{
  "d_model": 768,
  "norm_eps": 1e-05,
  "rope_base": 10000.0,
  "rope_fraction": 1.0,
  "attn_scale": 0.125,
  "bias": "none",
  "tie_embeddings": false,
  "init": "normal",
  "init_std_o": 0.0,
  "init_std_down": 0.0,
  "grad_clip": 1.0,
  "schedule": "wsd",
  "decay_shape": "linear",
  "train_tokens": 821200000
}
Each number is 200 + 30 x the weight over its row's rms, rounded and kept within 0 to 999. Layers, rows and columns count from 0. The size before them is the row's rms in percent of the matrix's.

# down: layer 2 MLP down (transposed), 2048x768, rms 0.0242, rows 796-813, columns 256-383
# gate: layer 2 MLP gate, 2048x768, rms 0.0297, rows 797-814, columns 256-383
# up: layer 2 MLP up, 2048x768, rms 0.0288, rows 797-814, columns 256-383
down796,099,155,210,271,213,178,232,204,175,168,193,191,162,231,195,221,205,238,156,173,223,198,237,205,201,197,129,225,220,204,195,189,242,211,245,182,261,208,231,198,224,187,175,206,145,160,218,258,183,212,140,184,211,201,191,235,207,209,224,187,191,199,203,185,171,224,229,193,230,183,220,209,199,164,184,198,217,184,217,193,232,164,121,225,236,182,179,192,184,188,180,229,149,180,200,228,237,181,199,188,211,154,184,176,179,222,217,192,206,192,197,220,235,212,197,199,216,243,186,215,262,240,254,239,240,189,213,176,164
gate797,088,195,252,205,191,241,201,186,253,211,198,163,197,215,194,186,245,214,176,194,207,242,197,211,201,180,229,230,217,253,207,156,196,175,199,187,194,212,201,193,228,135,202,181,219,227,171,211,162,176,166,195,199,172,263,192,269,244,213,153,248,169,222,233,204,228,178,243,157,165,137,202,218,228,217,201,185,193,255,183,173,220,146,237,177,198,216,195,228,168,196,176,222,185,169,223,231,198,174,204,195,212,201,194,217,196,181,272,249,194,197,213,210,267,139,194,145,217,238,213,188,176,174,168,195,175,192,200,176
up797,094,175,179,175,206,188,168,242,234,177,216,166,184,193,176,189,214,194,173,240,181,144,184,213,219,226,233,183,211,196,225,225,151,206,259,184,216,192,219,239,179,231,205,200,233,159,165,221,165,240,238,204,202,201,175,169,206,202,172,245,176,223,187,187,115,191,234,163,226,199,207,220,217,176,178,184,161,163,201,201,242,207,200,180,191,175,152,192,255,248,244,183,230,176,253,195,109,176,235,203,235,190,211,206,207,185,172,184,208,206,172,193,162,161,247,180,252,225,207,170,236,203,203,218,216,254,172,236,218
down797,093,144,155,180,175,159,230,162,185,172,147,168,204,223,237,175,216,118,242,216,181,173,149,191,212,200,212,144,227,166,186,162,212,197,257,233,192,210,199,193,236,192,160,196,204,210,176,224,189,219,171,203,159,186,235,222,208,207,196,231,193,285,199,185,118,203,241,212,207,277,250,224,224,149,205,195,202,193,184,127,179,178,238,182,180,193,172,218,190,198,185,163,189,235,220,214,186,239,235,244,239,208,196,229,168,173,231,126,235,213,185,143,217,172,227,256,207,220,166,212,303,251,175,269,196,204,207,244,232
gate798,096,170,217,197,166,253,202,279,211,164,236,212,207,153,234,204,220,169,154,171,164,184,243,221,163,251,250,147,211,198,219,184,185,182,190,222,220,178,187,234,211,176,176,188,188,186,234,199,181,208,165,165,170,198,228,174,178,183,247,181,158,223,207,186,215,227,211,173,203,212,220,169,180,164,202,199,217,223,141,193,178,251,188,237,231,231,193,196,210,175,211,242,168,224,191,166,173,198,226,221,226,199,197,167,240,225,181,138,216,211,244,247,148,193,224,180,231,205,168,249,194,215,155,194,202,188,153,179,173
up798,100,181,202,268,187,208,219,196,164,236,234,182,203,209,202,221,192,180,179,221,185,199,186,203,181,171,209,153,144,236,239,229,182,217,180,207,204,211,188,175,180,175,190,234,142,253,249,225,183,245,242,146,183,174,195,227,215,149,194,202,236,202,247,213,198,225,186,126,161,213,261,142,193,144,173,209,208,210,164,213,212,235,260,199,214,204,214,214,152,193,168,200,270,235,172,208,208,211,207,206,168,212,192,224,168,232,148,271,159,134,236,162,165,122,217,207,184,221,171,202,194,229,156,214,195,179,215,171,136
down798,100,223,169,152,205,198,217,202,222,235,189,196,197,188,218,202,213,190,208,230,186,202,184,176,292,183,188,193,214,203,181,151,165,207,205,216,181,197,192,165,197,167,148,212,291,244,190,260,217,191,216,176,185,205,195,207,196,214,233,245,211,206,174,208,206,219,202,219,168,132,196,192,167,205,183,218,189,245,205,193,189,233,155,158,259,171,132,161,237,251,215,186,163,239,226,229,167,173,178,196,199,201,165,200,232,198,188,220,191,207,223,166,211,230,161,203,180,229,184,151,238,228,206,165,247,211,198,215,263
gate799,105,178,150,222,201,156,232,160,195,226,194,246,191,232,148,171,166,208,189,171,227,183,244,185,201,232,168,134,214,235,200,191,229,119,137,202,185,201,219,228,198,195,193,177,170,213,133,190,172,202,214,217,181,179,195,217,266,182,199,245,212,183,239,151,161,231,207,197,201,199,243,187,180,183,220,183,218,208,205,164,220,190,204,187,210,230,209,188,209,225,185,173,112,229,231,210,231,172,180,205,152,174,189,208,218,174,175,171,169,235,203,229,197,126,254,214,158,218,183,216,208,182,210,210,227,166,194,152,173
up799,105,182,190,242,224,184,201,223,183,174,198,232,230,233,154,184,221,228,157,222,190,168,183,237,171,185,197,190,235,214,211,183,143,160,175,220,204,244,185,188,203,195,198,159,207,170,144,160,186,186,206,230,216,191,147,193,197,184,193,227,188,222,189,167,219,214,194,202,178,163,195,173,190,207,206,166,137,201,176,222,201,187,223,181,185,218,187,211,250,163,175,180,118,225,180,177,213,196,217,215,173,183,142,223,162,148,187,191,149,135,259,245,217,214,174,239,195,240,236,213,156,177,189,207,172,223,156,200,232
down799,105,198,194,216,205,163,168,189,207,207,164,247,185,177,214,219,248,196,135,221,238,212,242,172,197,186,231,246,155,275,169,136,206,220,178,177,189,163,236,161,189,252,185,237,214,183,225,158,214,170,209,215,220,204,136,191,245,221,189,224,220,188,230,242,216,274,169,217,194,132,219,196,210,218,206,137,223,263,222,242,194,208,185,242,192,206,223,220,225,183,187,147,218,230,242,165,189,192,170,255,167,208,148,197,238,228,194,209,180,145,200,231,217,174,214,182,189,198,166,214,164,163,214,253,195,236,143,198,191
gate800,100,191,192,198,209,200,189,211,180,177,210,183,174,260,186,199,228,227,254,206,194,170,160,189,202,253,179,188,173,213,156,273,220,178,223,196,188,247,221,222,188,164,221,223,237,176,190,162,154,186,239,175,175,262,223,245,204,180,211,202,184,159,237,219,214,222,231,173,204,192,224,141,178,139,188,211,187,178,238,151,218,187,200,231,201,228,224,185,206,195,172,169,234,246,222,225,238,154,205,198,262,145,180,200,195,210,221,195,233,219,222,229,221,177,244,141,209,203,214,200,182,237,195,204,144,230,194,199,202
up800,097,158,174,178,174,184,183,225,198,204,220,180,177,216,210,163,230,210,208,214,125,237,251,176,208,191,233,199,199,156,199,189,210,168,215,223,171,201,165,225,154,225,185,224,151,239,212,179,205,184,216,217,245,208,217,162,202,208,224,241,219,244,244,255,251,185,199,224,241,191,224,127,227,195,143,208,195,223,252,191,219,225,188,227,163,152,196,176,180,208,239,279,212,174,166,230,219,172,167,192,199,179,213,161,148,191,234,158,254,222,213,199,246,203,190,205,217,268,248,197,239,189,219,212,201,234,200,208,196
down800,102,225,197,216,185,226,208,162,180,165,179,168,203,212,197,245,225,213,207,211,192,169,184,270,217,213,184,146,197,167,172,186,161,201,201,188,181,206,261,184,199,201,209,201,202,203,182,203,175,203,146,192,196,183,194,198,236,178,183,204,108,234,178,225,181,262,232,176,205,226,202,207,220,239,210,198,244,212,181,182,224,192,193,195,216,209,248,177,166,200,170,225,166,223,182,212,173,212,214,194,228,192,222,215,174,221,217,216,233,132,250,204,237,177,191,179,236,268,206,154,225,202,202,244,246,204,280,196,231
gate801,107,228,279,171,205,180,238,202,130,181,216,225,249,227,249,189,227,177,230,225,222,192,153,172,182,209,203,241,210,257,279,178,178,173,162,201,238,215,212,220,196,224,183,225,213,187,226,200,127,179,178,178,206,169,132,168,177,197,223,220,229,253,178,173,157,233,235,211,126,213,181,203,141,214,212,250,183,215,191,212,224,192,206,222,210,186,236,206,198,211,232,164,224,228,253,163,212,202,196,185,160,211,188,263,164,171,209,263,239,141,229,176,226,124,178,193,194,188,191,199,251,217,184,247,205,132,211,172,236
up801,110,172,201,189,212,232,188,214,253,236,203,192,128,155,135,204,182,228,208,171,196,234,200,151,188,186,174,155,192,159,168,212,182,216,241,199,170,214,198,201,189,229,205,199,200,191,213,229,232,230,205,220,161,170,258,161,284,216,126,240,232,136,231,184,215,223,203,183,205,170,175,184,195,217,194,129,239,214,233,229,253,161,171,247,163,219,189,168,236,204,174,219,194,207,184,180,185,195,207,217,194,181,192,186,168,193,194,225,195,212,209,200,192,200,244,211,213,207,133,174,194,154,201,181,228,229,224,245,246
down801,101,175,229,162,191,201,185,181,188,175,223,189,211,229,177,209,184,180,196,254,146,184,218,234,212,193,209,215,222,157,265,223,202,227,193,181,194,195,213,187,239,183,205,232,212,215,216,180,226,172,210,164,185,159,163,198,260,224,210,191,219,163,186,201,210,167,197,159,214,316,158,256,178,219,163,184,181,218,247,181,219,187,200,208,207,211,239,222,180,225,211,196,215,212,181,196,176,131,212,195,143,206,243,166,128,242,175,218,184,169,207,214,174,209,197,212,233,247,181,179,246,184,197,218,232,203,218,193,219
gate802,098,194,277,218,153,208,190,231,212,187,228,206,200,164,216,176,181,142,206,212,189,222,174,185,152,168,209,141,185,191,214,185,173,243,171,185,202,235,203,236,216,222,251,285,137,178,202,192,234,186,229,197,210,190,182,210,202,220,189,216,169,179,175,216,165,177,162,192,189,268,180,176,162,222,197,229,206,182,163,209,219,218,229,230,185,164,214,186,213,194,220,173,173,194,171,189,142,184,242,253,210,217,249,176,226,188,151,219,195,224,225,135,257,151,182,211,262,170,185,232,195,165,209,164,213,162,228,186,181
up802,100,143,166,164,216,154,235,153,159,211,179,187,246,203,175,185,232,200,221,242,150,223,252,137,250,163,169,182,247,211,210,185,216,213,244,166,217,198,202,185,206,161,128,192,224,202,149,211,177,197,170,218,165,206,184,200,194,183,215,159,188,163,245,191,158,131,246,188,172,238,186,176,218,177,158,169,236,157,258,111,169,230,156,217,169,209,218,174,225,203,225,194,219,192,188,243,229,223,184,186,181,192,206,196,166,192,184,227,162,190,210,186,215,198,194,197,203,182,240,183,223,197,165,218,166,229,225,210,175
down802,096,182,195,158,158,233,196,229,218,209,182,169,166,194,171,178,157,204,203,213,158,188,145,156,259,183,286,210,199,202,169,190,225,266,158,182,254,162,179,209,203,249,203,230,183,216,196,204,248,208,235,209,168,214,206,221,193,219,268,227,178,190,191,187,239,200,224,153,183,303,210,170,225,238,173,188,184,197,136,182,147,248,240,202,178,156,186,165,188,173,173,187,239,159,226,191,232,230,209,145,214,240,223,197,218,190,167,188,150,216,261,211,159,249,180,210,246,190,185,225,193,217,198,213,138,228,180,169,194
gate803,098,193,200,193,211,157,188,162,173,178,223,218,160,226,216,161,187,208,204,197,183,190,128,251,179,219,213,195,234,165,208,214,212,178,160,189,190,209,173,246,190,178,266,214,151,186,172,193,203,214,261,198,167,209,182,258,162,179,180,227,176,208,166,182,202,211,286,175,177,193,247,209,183,198,223,244,247,239,232,181,220,196,241,194,180,182,181,228,230,236,214,202,205,181,203,265,185,170,201,201,170,181,190,188,198,225,207,169,206,176,198,217,184,232,138,157,164,237,206,103,187,162,218,181,171,180,233,223,212
up803,099,215,153,211,213,152,172,256,177,191,198,201,218,181,204,153,183,182,214,239,153,142,202,206,192,167,235,224,200,207,203,189,203,183,192,156,222,277,257,178,166,212,232,136,167,201,246,164,163,182,173,210,207,182,177,148,194,227,214,131,215,164,133,189,235,158,229,159,251,221,208,167,192,175,252,224,162,234,228,240,202,232,272,184,197,208,220,220,205,202,205,188,180,215,203,259,189,248,223,169,183,215,202,172,252,182,188,217,196,202,165,166,206,210,193,194,170,182,234,176,238,148,184,156,194,192,199,246,203
down803,100,224,200,257,202,174,231,192,212,190,182,162,181,213,180,252,155,235,190,229,228,190,173,204,258,173,161,224,192,235,218,197,180,168,218,213,248,196,190,140,227,234,213,175,210,202,231,202,202,198,197,223,231,202,203,180,175,256,213,183,135,194,189,179,180,198,145,188,158,131,234,249,222,148,188,192,184,186,181,202,190,167,263,181,177,201,219,184,167,228,185,238,214,205,229,184,138,196,221,219,214,197,199,165,203,172,146,216,212,170,210,181,187,206,249,229,198,217,228,232,194,234,196,234,216,224,199,180,209
gate804,097,160,208,166,159,243,173,206,111,223,191,133,148,213,192,100,192,188,244,172,248,226,232,148,230,176,155,220,207,209,199,219,233,199,204,178,223,221,170,203,193,217,150,195,224,205,227,221,183,166,208,148,168,209,165,192,220,172,241,182,210,192,205,164,262,134,184,194,129,169,180,199,195,214,211,217,215,205,158,188,197,168,197,204,208,175,223,238,223,177,182,196,160,165,171,125,205,140,172,188,234,191,193,188,239,178,226,207,230,202,217,201,198,225,162,197,210,191,122,187,221,214,188,188,171,181,196,217,188
up804,096,187,175,216,168,251,129,165,230,243,155,153,118,210,207,254,222,183,256,177,164,138,235,224,254,176,221,226,167,212,200,156,196,208,143,177,230,232,271,204,224,176,174,163,234,160,231,143,208,198,214,235,187,207,220,200,162,173,192,210,175,153,170,138,228,163,183,241,167,203,174,200,186,191,209,148,178,162,231,120,230,224,184,182,224,166,207,233,199,183,190,160,231,134,166,204,192,222,212,206,232,173,211,208,247,217,202,214,234,198,214,226,242,165,170,197,155,201,229,199,170,161,216,180,212,157,210,187,198
down804,099,198,153,164,196,201,230,180,215,225,196,225,159,152,188,192,208,160,255,227,175,217,195,231,206,201,161,188,210,174,209,169,182,177,184,244,229,261,200,209,274,198,196,210,171,183,240,202,148,226,218,259,196,183,230,234,171,213,133,222,234,239,210,194,235,146,244,228,134,157,174,235,186,197,221,229,180,208,216,167,202,191,170,212,208,199,207,199,222,282,191,244,198,156,233,202,194,193,249,173,240,200,208,199,226,136,247,207,202,230,232,238,272,189,197,180,181,143,174,188,186,166,229,235,168,226,222,223,221
gate805,092,232,104,200,198,209,178,242,190,149,183,238,220,215,232,164,207,215,193,216,205,217,177,230,198,206,222,198,237,199,212,188,193,178,200,196,150,174,190,216,204,153,188,207,207,218,215,186,232,232,246,158,215,151,250,244,186,220,174,195,167,194,113,189,175,190,200,213,211,211,202,197,184,257,166,180,270,180,257,181,183,258,205,215,174,213,220,200,217,195,173,213,223,151,188,230,196,177,224,189,191,190,206,182,219,178,231,184,231,196,191,254,187,223,235,202,215,206,187,204,188,193,217,243,172,148,188,161,167
up805,100,201,209,219,168,215,234,164,169,136,176,207,194,179,200,215,171,158,200,172,267,205,171,233,242,241,152,201,202,147,145,215,144,182,294,239,234,239,187,190,243,220,247,198,169,191,187,162,217,168,238,261,190,196,219,171,164,196,175,211,172,156,206,247,184,225,201,224,225,212,199,147,244,251,200,157,192,215,215,236,206,228,225,167,216,182,207,226,211,225,202,132,189,203,139,176,207,237,181,186,189,229,199,200,215,185,191,170,158,177,188,181,223,222,193,175,195,204,264,211,219,215,216,217,205,177,269,179,161
down805,100,196,210,216,244,186,191,217,230,242,223,165,180,233,212,170,139,212,205,167,184,195,179,229,187,239,229,220,161,258,134,215,229,198,191,223,263,178,155,166,211,178,252,229,198,196,231,239,208,230,235,245,180,191,201,169,188,164,255,236,227,195,213,199,199,215,184,172,177,234,193,209,188,190,177,133,235,205,184,229,183,233,236,189,244,207,226,141,196,267,205,174,214,216,214,178,213,173,253,194,165,209,245,227,203,172,192,224,194,188,163,194,197,181,147,181,230,216,194,192,206,206,180,165,164,180,232,138,176
gate806,105,140,215,207,269,231,142,158,226,164,200,181,179,240,179,216,184,232,200,173,167,230,169,211,226,183,223,176,237,217,195,184,144,189,233,164,191,181,183,196,178,210,226,159,210,183,147,223,205,193,209,201,233,190,169,205,211,218,208,220,202,226,209,208,192,185,242,198,183,250,195,160,215,187,184,214,224,171,237,230,210,207,210,295,193,222,232,185,132,188,161,207,186,168,202,199,181,164,203,254,165,210,210,190,228,210,234,190,222,202,208,195,171,220,201,208,230,179,198,201,190,209,185,178,204,158,217,215,215
up806,098,178,233,185,228,190,218,140,195,179,126,245,198,198,159,197,183,178,171,198,204,212,204,193,207,155,228,184,176,238,220,148,219,171,193,217,222,169,164,264,260,174,171,199,208,188,169,192,210,186,172,227,230,205,223,227,268,229,238,232,210,179,151,209,192,237,228,237,162,221,166,211,230,153,235,184,171,236,287,219,181,220,198,224,184,195,259,230,209,185,185,241,199,216,187,209,168,196,149,128,226,255,167,235,190,223,194,220,184,202,214,214,211,181,165,189,148,213,222,229,206,229,163,181,200,203,130,187,199
down806,100,216,246,177,197,158,185,146,195,225,181,196,218,173,173,188,210,201,196,187,247,197,197,187,189,185,204,187,218,247,222,210,170,136,223,245,212,203,191,210,182,155,150,209,212,169,186,177,223,181,167,213,224,185,200,217,181,194,265,204,257,218,183,178,186,227,184,193,145,193,226,169,202,187,149,173,223,222,230,232,206,197,159,213,190,203,168,236,199,194,216,219,211,221,199,208,158,143,166,202,174,174,235,216,206,223,233,228,208,186,222,213,220,246,190,233,179,168,200,256,227,244,225,182,209,188,170,196,161
gate807,100,190,156,218,264,213,221,202,208,211,231,195,209,202,210,208,239,196,169,206,182,223,179,233,175,198,173,218,213,199,145,156,226,214,209,194,205,222,239,163,143,234,159,177,253,214,151,212,182,150,247,208,186,124,126,221,174,179,188,223,221,173,219,179,207,150,179,230,172,206,152,221,232,227,173,253,192,148,199,154,189,195,227,160,246,182,231,155,120,196,230,145,205,215,177,239,158,187,234,137,185,226,181,171,212,228,161,167,205,204,212,172,199,156,157,185,232,203,203,185,214,178,208,177,234,203,286,198,249
up807,101,190,192,159,205,199,215,203,208,205,242,207,185,164,190,166,185,233,244,211,155,197,203,190,194,204,170,143,179,257,149,164,187,229,188,166,199,224,248,192,215,205,210,163,195,226,204,228,233,173,231,221,161,179,152,181,224,157,173,210,188,182,194,151,214,174,249,197,217,201,178,176,211,195,206,190,171,160,237,190,168,196,205,176,238,219,179,159,218,227,174,163,209,222,178,227,166,253,186,157,160,261,232,171,168,248,159,209,207,168,189,169,196,167,201,195,195,170,212,207,183,178,253,188,197,201,183,174,235
down807,100,160,191,202,232,192,174,168,172,216,197,202,161,260,234,201,224,206,192,217,202,156,185,222,228,226,187,201,160,217,190,215,183,214,186,207,194,180,186,191,109,194,300,193,200,200,224,216,248,219,180,208,224,241,280,174,254,208,226,217,201,231,241,191,145,227,204,175,175,68,184,219,183,218,266,156,178,225,213,235,149,188,264,179,160,239,196,262,191,177,241,204,167,168,182,206,203,220,196,207,160,143,208,214,204,193,228,225,239,183,197,212,189,235,204,246,163,199,240,199,195,187,198,227,161,167,187,157,247
gate808,112,187,159,165,192,218,154,223,195,271,143,150,181,180,182,184,175,191,169,250,215,232,232,229,203,243,139,198,194,218,199,160,198,162,208,193,213,208,215,179,224,156,161,183,168,295,199,192,202,225,181,178,189,167,204,224,214,213,149,191,185,232,236,157,178,182,185,213,165,189,245,141,185,166,257,189,217,234,260,205,174,170,219,199,220,183,147,229,212,194,149,208,150,173,213,243,273,191,212,223,171,253,177,251,130,194,214,179,226,164,199,226,186,230,244,227,190,237,161,242,234,218,233,215,206,209,172,244,211
up808,110,162,202,179,178,270,244,212,195,148,197,230,192,217,210,153,214,147,204,209,176,181,188,242,260,175,222,198,262,233,176,205,176,238,163,232,213,196,226,222,179,230,159,219,255,185,251,259,151,258,212,225,217,128,177,187,236,231,233,232,246,175,187,250,203,215,240,190,178,231,159,230,245,188,179,235,197,214,180,218,194,167,201,224,219,225,230,236,106,165,217,223,171,162,195,197,166,178,223,202,204,170,212,185,243,215,176,261,194,257,237,162,181,208,208,187,271,208,177,129,188,159,198,201,164,190,221,188,222
down808,102,188,170,174,145,215,181,196,195,277,152,185,189,170,181,175,176,199,167,214,210,190,216,223,211,205,169,212,224,206,207,209,227,227,170,191,243,213,260,137,193,211,217,204,162,216,215,192,204,164,213,174,208,194,229,226,209,199,151,200,261,254,248,145,272,249,226,213,149,284,244,138,260,191,215,226,201,202,283,171,193,176,215,229,262,193,158,234,206,194,180,187,195,206,222,255,246,176,193,202,163,232,230,206,167,207,202,147,183,184,207,218,218,252,227,201,188,182,207,183,224,198,209,216,173,214,182,213,166
gate809,106,223,290,182,202,211,176,230,231,194,166,231,271,188,197,146,172,191,112,197,215,224,198,201,216,171,200,141,185,165,185,192,224,253,196,170,218,179,192,168,227,239,168,173,228,159,173,194,225,172,191,246,208,230,166,157,156,247,231,193,178,198,193,190,189,144,284,166,214,219,155,229,217,232,236,219,203,199,230,166,163,161,212,202,205,236,232,166,199,222,174,187,171,182,242,218,195,178,197,211,194,182,198,178,211,186,214,214,191,225,223,187,183,243,193,165,247,221,111,215,211,175,193,154,194,186,260,199,236
up809,104,231,199,165,197,192,148,294,248,185,191,200,183,206,212,220,214,201,216,209,219,226,186,189,203,174,252,160,134,223,194,246,199,290,245,170,218,158,196,196,217,177,185,168,169,203,202,218,227,174,179,192,208,197,194,178,208,150,198,173,230,211,228,192,243,225,252,199,208,178,167,252,181,169,216,197,162,202,218,147,164,236,219,173,158,210,224,211,196,204,224,217,228,192,232,218,180,232,203,192,162,203,149,189,179,236,195,211,183,193,248,231,199,213,215,228,194,213,162,189,224,220,174,279,159,227,247,125,180
down809,105,171,242,192,199,158,160,196,199,175,269,138,185,183,229,254,232,224,195,206,219,213,227,210,176,202,143,223,157,196,231,190,188,218,179,219,174,178,231,212,277,214,171,171,222,223,221,149,195,102,239,169,234,228,187,196,203,201,233,189,129,184,177,219,210,174,209,231,206,121,182,255,224,168,214,204,233,150,186,236,205,248,178,186,217,192,169,231,220,196,216,229,190,204,190,213,246,159,237,236,169,193,193,223,215,185,197,189,190,244,178,209,257,165,182,230,178,210,207,251,150,211,188,209,240,197,201,199,155
gate810,098,204,239,232,200,212,162,220,179,222,172,222,228,242,182,237,170,234,213,199,197,171,187,199,240,205,197,243,182,187,202,166,215,238,204,202,271,183,204,196,202,263,191,217,210,190,171,208,211,193,155,167,265,202,198,173,185,234,243,195,141,182,209,173,212,190,253,227,175,192,162,211,160,166,194,194,213,139,270,191,206,291,212,189,216,181,192,194,137,251,220,163,265,209,194,184,211,278,232,191,204,206,186,224,209,205,214,194,215,245,191,157,179,150,215,210,178,169,195,129,263,189,207,230,238,172,247,237,168
up810,103,150,207,206,197,234,183,170,248,229,178,268,215,203,247,162,183,170,187,197,194,216,169,147,210,202,262,244,166,175,240,246,146,213,186,161,270,223,238,195,170,246,201,244,184,224,246,189,191,196,212,232,198,173,202,239,226,145,195,207,196,186,210,179,215,182,146,231,225,191,209,232,215,232,222,253,172,197,205,190,219,206,216,229,205,164,223,188,185,191,276,243,200,227,193,224,187,152,187,214,179,201,205,191,209,181,179,177,223,194,194,202,269,200,183,245,215,162,212,213,188,179,205,185,198,221,222,218,270
down810,100,203,233,257,220,205,194,240,184,256,214,211,132,237,163,214,237,247,168,196,204,179,242,234,198,127,176,230,178,229,155,194,230,209,146,192,167,246,197,172,204,201,173,205,239,241,153,143,228,160,193,256,217,221,195,226,187,269,165,204,169,169,178,242,206,200,228,186,192,13,184,221,231,198,206,244,204,193,182,188,183,230,177,235,221,222,207,143,231,226,149,216,219,147,156,241,245,152,211,234,203,228,225,184,205,188,218,187,170,212,280,209,179,197,199,199,178,244,174,181,197,159,201,223,284,204,179,177,180
gate811,100,190,182,224,207,186,208,163,226,236,196,174,183,208,166,202,211,193,227,212,178,199,152,213,196,204,209,209,210,218,198,160,202,229,213,131,201,214,212,208,177,290,209,214,168,224,229,232,218,219,123,255,178,250,200,151,186,261,188,184,208,262,178,177,169,160,183,260,242,185,231,188,171,169,167,199,198,211,275,251,200,219,194,219,232,236,178,190,193,236,243,195,200,131,201,209,193,254,205,208,191,203,182,210,220,232,190,232,231,238,191,222,192,189,187,184,198,177,234,197,269,153,232,184,235,187,229,172,208
up811,100,198,193,176,227,189,230,174,241,265,211,195,170,171,226,224,159,171,167,206,210,178,164,190,127,254,204,176,176,245,205,186,186,207,236,198,166,243,207,210,156,231,254,218,233,204,168,271,214,225,191,182,181,230,210,198,211,278,223,192,226,229,209,193,171,236,189,175,200,176,180,199,226,221,225,169,163,211,194,162,217,164,229,230,208,221,182,185,164,242,204,204,181,214,228,188,195,225,222,235,194,206,182,204,222,208,129,255,173,112,149,189,159,178,205,250,181,181,199,235,205,154,220,151,228,185,200,168,243
down811,095,179,187,198,184,223,241,164,201,232,216,203,139,169,224,244,183,151,205,197,197,159,203,262,141,184,205,157,136,182,224,148,190,219,210,208,170,238,208,209,192,212,167,204,278,205,168,217,200,165,182,210,193,169,240,205,146,221,253,161,233,172,236,221,155,210,214,201,155,136,174,249,253,257,240,134,231,202,206,206,182,181,212,205,215,251,125,177,173,187,252,199,190,181,180,203,233,213,205,201,240,135,163,180,174,231,210,192,192,202,132,181,222,189,209,181,199,238,175,169,182,164,189,175,204,185,223,232,224
gate812,096,186,215,288,198,245,153,210,193,246,261,212,224,200,159,195,168,169,221,227,205,169,206,193,186,179,212,178,170,212,206,213,184,202,204,175,203,218,156,221,189,182,240,196,198,184,221,203,226,151,195,217,166,151,161,210,228,203,220,236,166,222,177,147,212,210,197,230,199,193,192,155,198,238,197,276,196,157,190,220,180,259,215,243,207,243,190,221,243,202,190,196,209,190,178,208,225,203,181,160,215,227,230,208,225,211,182,206,159,215,185,148,181,199,241,189,204,149,201,191,220,184,181,167,239,235,248,219,167
up812,099,199,228,182,122,241,179,205,197,183,213,245,206,207,170,184,255,228,203,169,204,209,177,205,189,205,207,199,178,180,171,214,173,152,278,165,155,210,287,191,227,214,206,144,207,235,214,181,245,216,219,231,208,188,204,170,130,217,219,129,180,154,187,237,187,223,184,140,206,198,179,223,215,191,215,192,126,194,227,203,236,187,191,174,219,242,175,209,143,223,232,227,180,249,166,201,172,158,260,205,185,243,144,174,177,241,280,178,212,200,221,196,236,245,237,218,207,255,168,202,217,189,237,221,184,193,233,192,203
down812,097,196,188,162,255,224,182,201,173,205,152,194,195,214,238,178,217,229,184,242,189,199,193,228,213,190,116,191,199,190,248,172,274,231,174,211,217,191,194,183,197,125,161,268,167,198,179,175,209,221,229,209,192,220,213,169,217,210,230,170,146,211,149,193,239,215,202,177,189,236,270,164,160,268,191,175,245,235,186,211,175,206,169,188,253,192,264,207,240,195,184,203,212,200,221,208,214,228,199,221,223,174,186,168,220,152,186,182,198,210,182,191,148,210,178,223,163,193,244,199,198,173,215,220,218,200,216,203,173
gate813,107,179,253,224,202,216,245,188,197,167,195,232,208,225,194,154,233,175,196,195,145,194,172,177,182,225,216,134,204,147,227,147,244,213,251,131,180,198,178,216,224,178,149,229,193,212,188,207,163,129,175,193,219,193,202,180,237,212,149,167,234,176,153,255,234,214,156,225,224,222,236,189,120,208,118,223,250,145,150,202,260,161,195,230,210,199,261,167,117,252,212,173,166,199,209,146,195,184,263,217,222,205,209,178,252,247,218,259,228,182,233,177,210,220,195,205,166,199,154,226,195,215,144,205,149,234,186,236,192
up813,105,165,192,173,138,246,189,195,246,227,185,170,155,186,222,230,175,216,234,185,234,183,217,196,183,143,179,187,148,176,139,194,233,197,242,165,179,194,158,234,171,213,198,223,196,171,188,174,186,183,207,215,239,193,238,147,218,184,195,205,197,203,208,175,185,213,227,188,217,204,189,203,257,209,237,233,123,242,237,216,229,207,215,192,209,202,200,174,248,168,175,197,182,140,213,180,191,204,131,169,138,203,220,192,182,103,227,188,174,211,113,163,157,178,211,181,176,191,228,219,214,188,181,126,210,150,221,190,195
down813,104,181,197,173,151,153,237,166,210,259,264,221,257,195,202,172,182,209,204,189,231,221,178,221,187,176,202,227,208,211,143,248,206,212,214,191,196,217,133,174,274,192,142,239,226,143,156,138,218,162,213,188,191,214,180,173,216,208,194,194,221,207,193,163,183,177,236,188,217,210,207,213,156,179,242,189,212,209,233,185,187,247,156,185,212,228,209,238,170,160,144,208,202,185,194,225,192,224,185,214,163,205,225,125,195,197,187,186,207,173,186,187,171,171,216,198,187,167,240,189,218,221,201,207,247,188,230,217,218
gate814,099,200,216,183,231,220,182,201,216,164,225,140,215,209,187,173,121,157,200,199,186,259,187,202,166,199,209,215,155,253,256,216,191,264,154,129,211,233,224,157,202,225,131,223,165,185,226,185,187,180,216,223,210,140,163,213,213,226,201,200,211,188,268,260,156,200,241,147,210,187,221,196,140,197,198,193,284,242,271,245,179,187,229,178,193,208,183,201,155,212,182,179,271,217,250,174,182,206,190,217,243,206,199,204,203,141,186,208,177,216,190,172,148,207,175,173,214,177,195,205,189,204,211,216,215,191,232,173,185
up814,102,247,159,209,181,249,213,153,223,224,186,201,193,244,169,178,186,225,229,225,193,178,216,238,155,185,224,210,243,208,280,191,204,160,180,187,231,215,203,224,201,175,196,180,196,215,171,177,195,123,235,188,196,216,184,208,206,241,226,190,204,206,182,214,212,164,203,246,237,198,231,202,219,172,181,247,241,166,176,149,170,203,226,228,208,189,160,212,172,221,140,255,186,220,172,208,201,168,195,211,187,143,198,221,212,245,181,200,184,212,183,228,201,277,150,212,195,174,206,146,163,207,168,215,206,163,183,200,227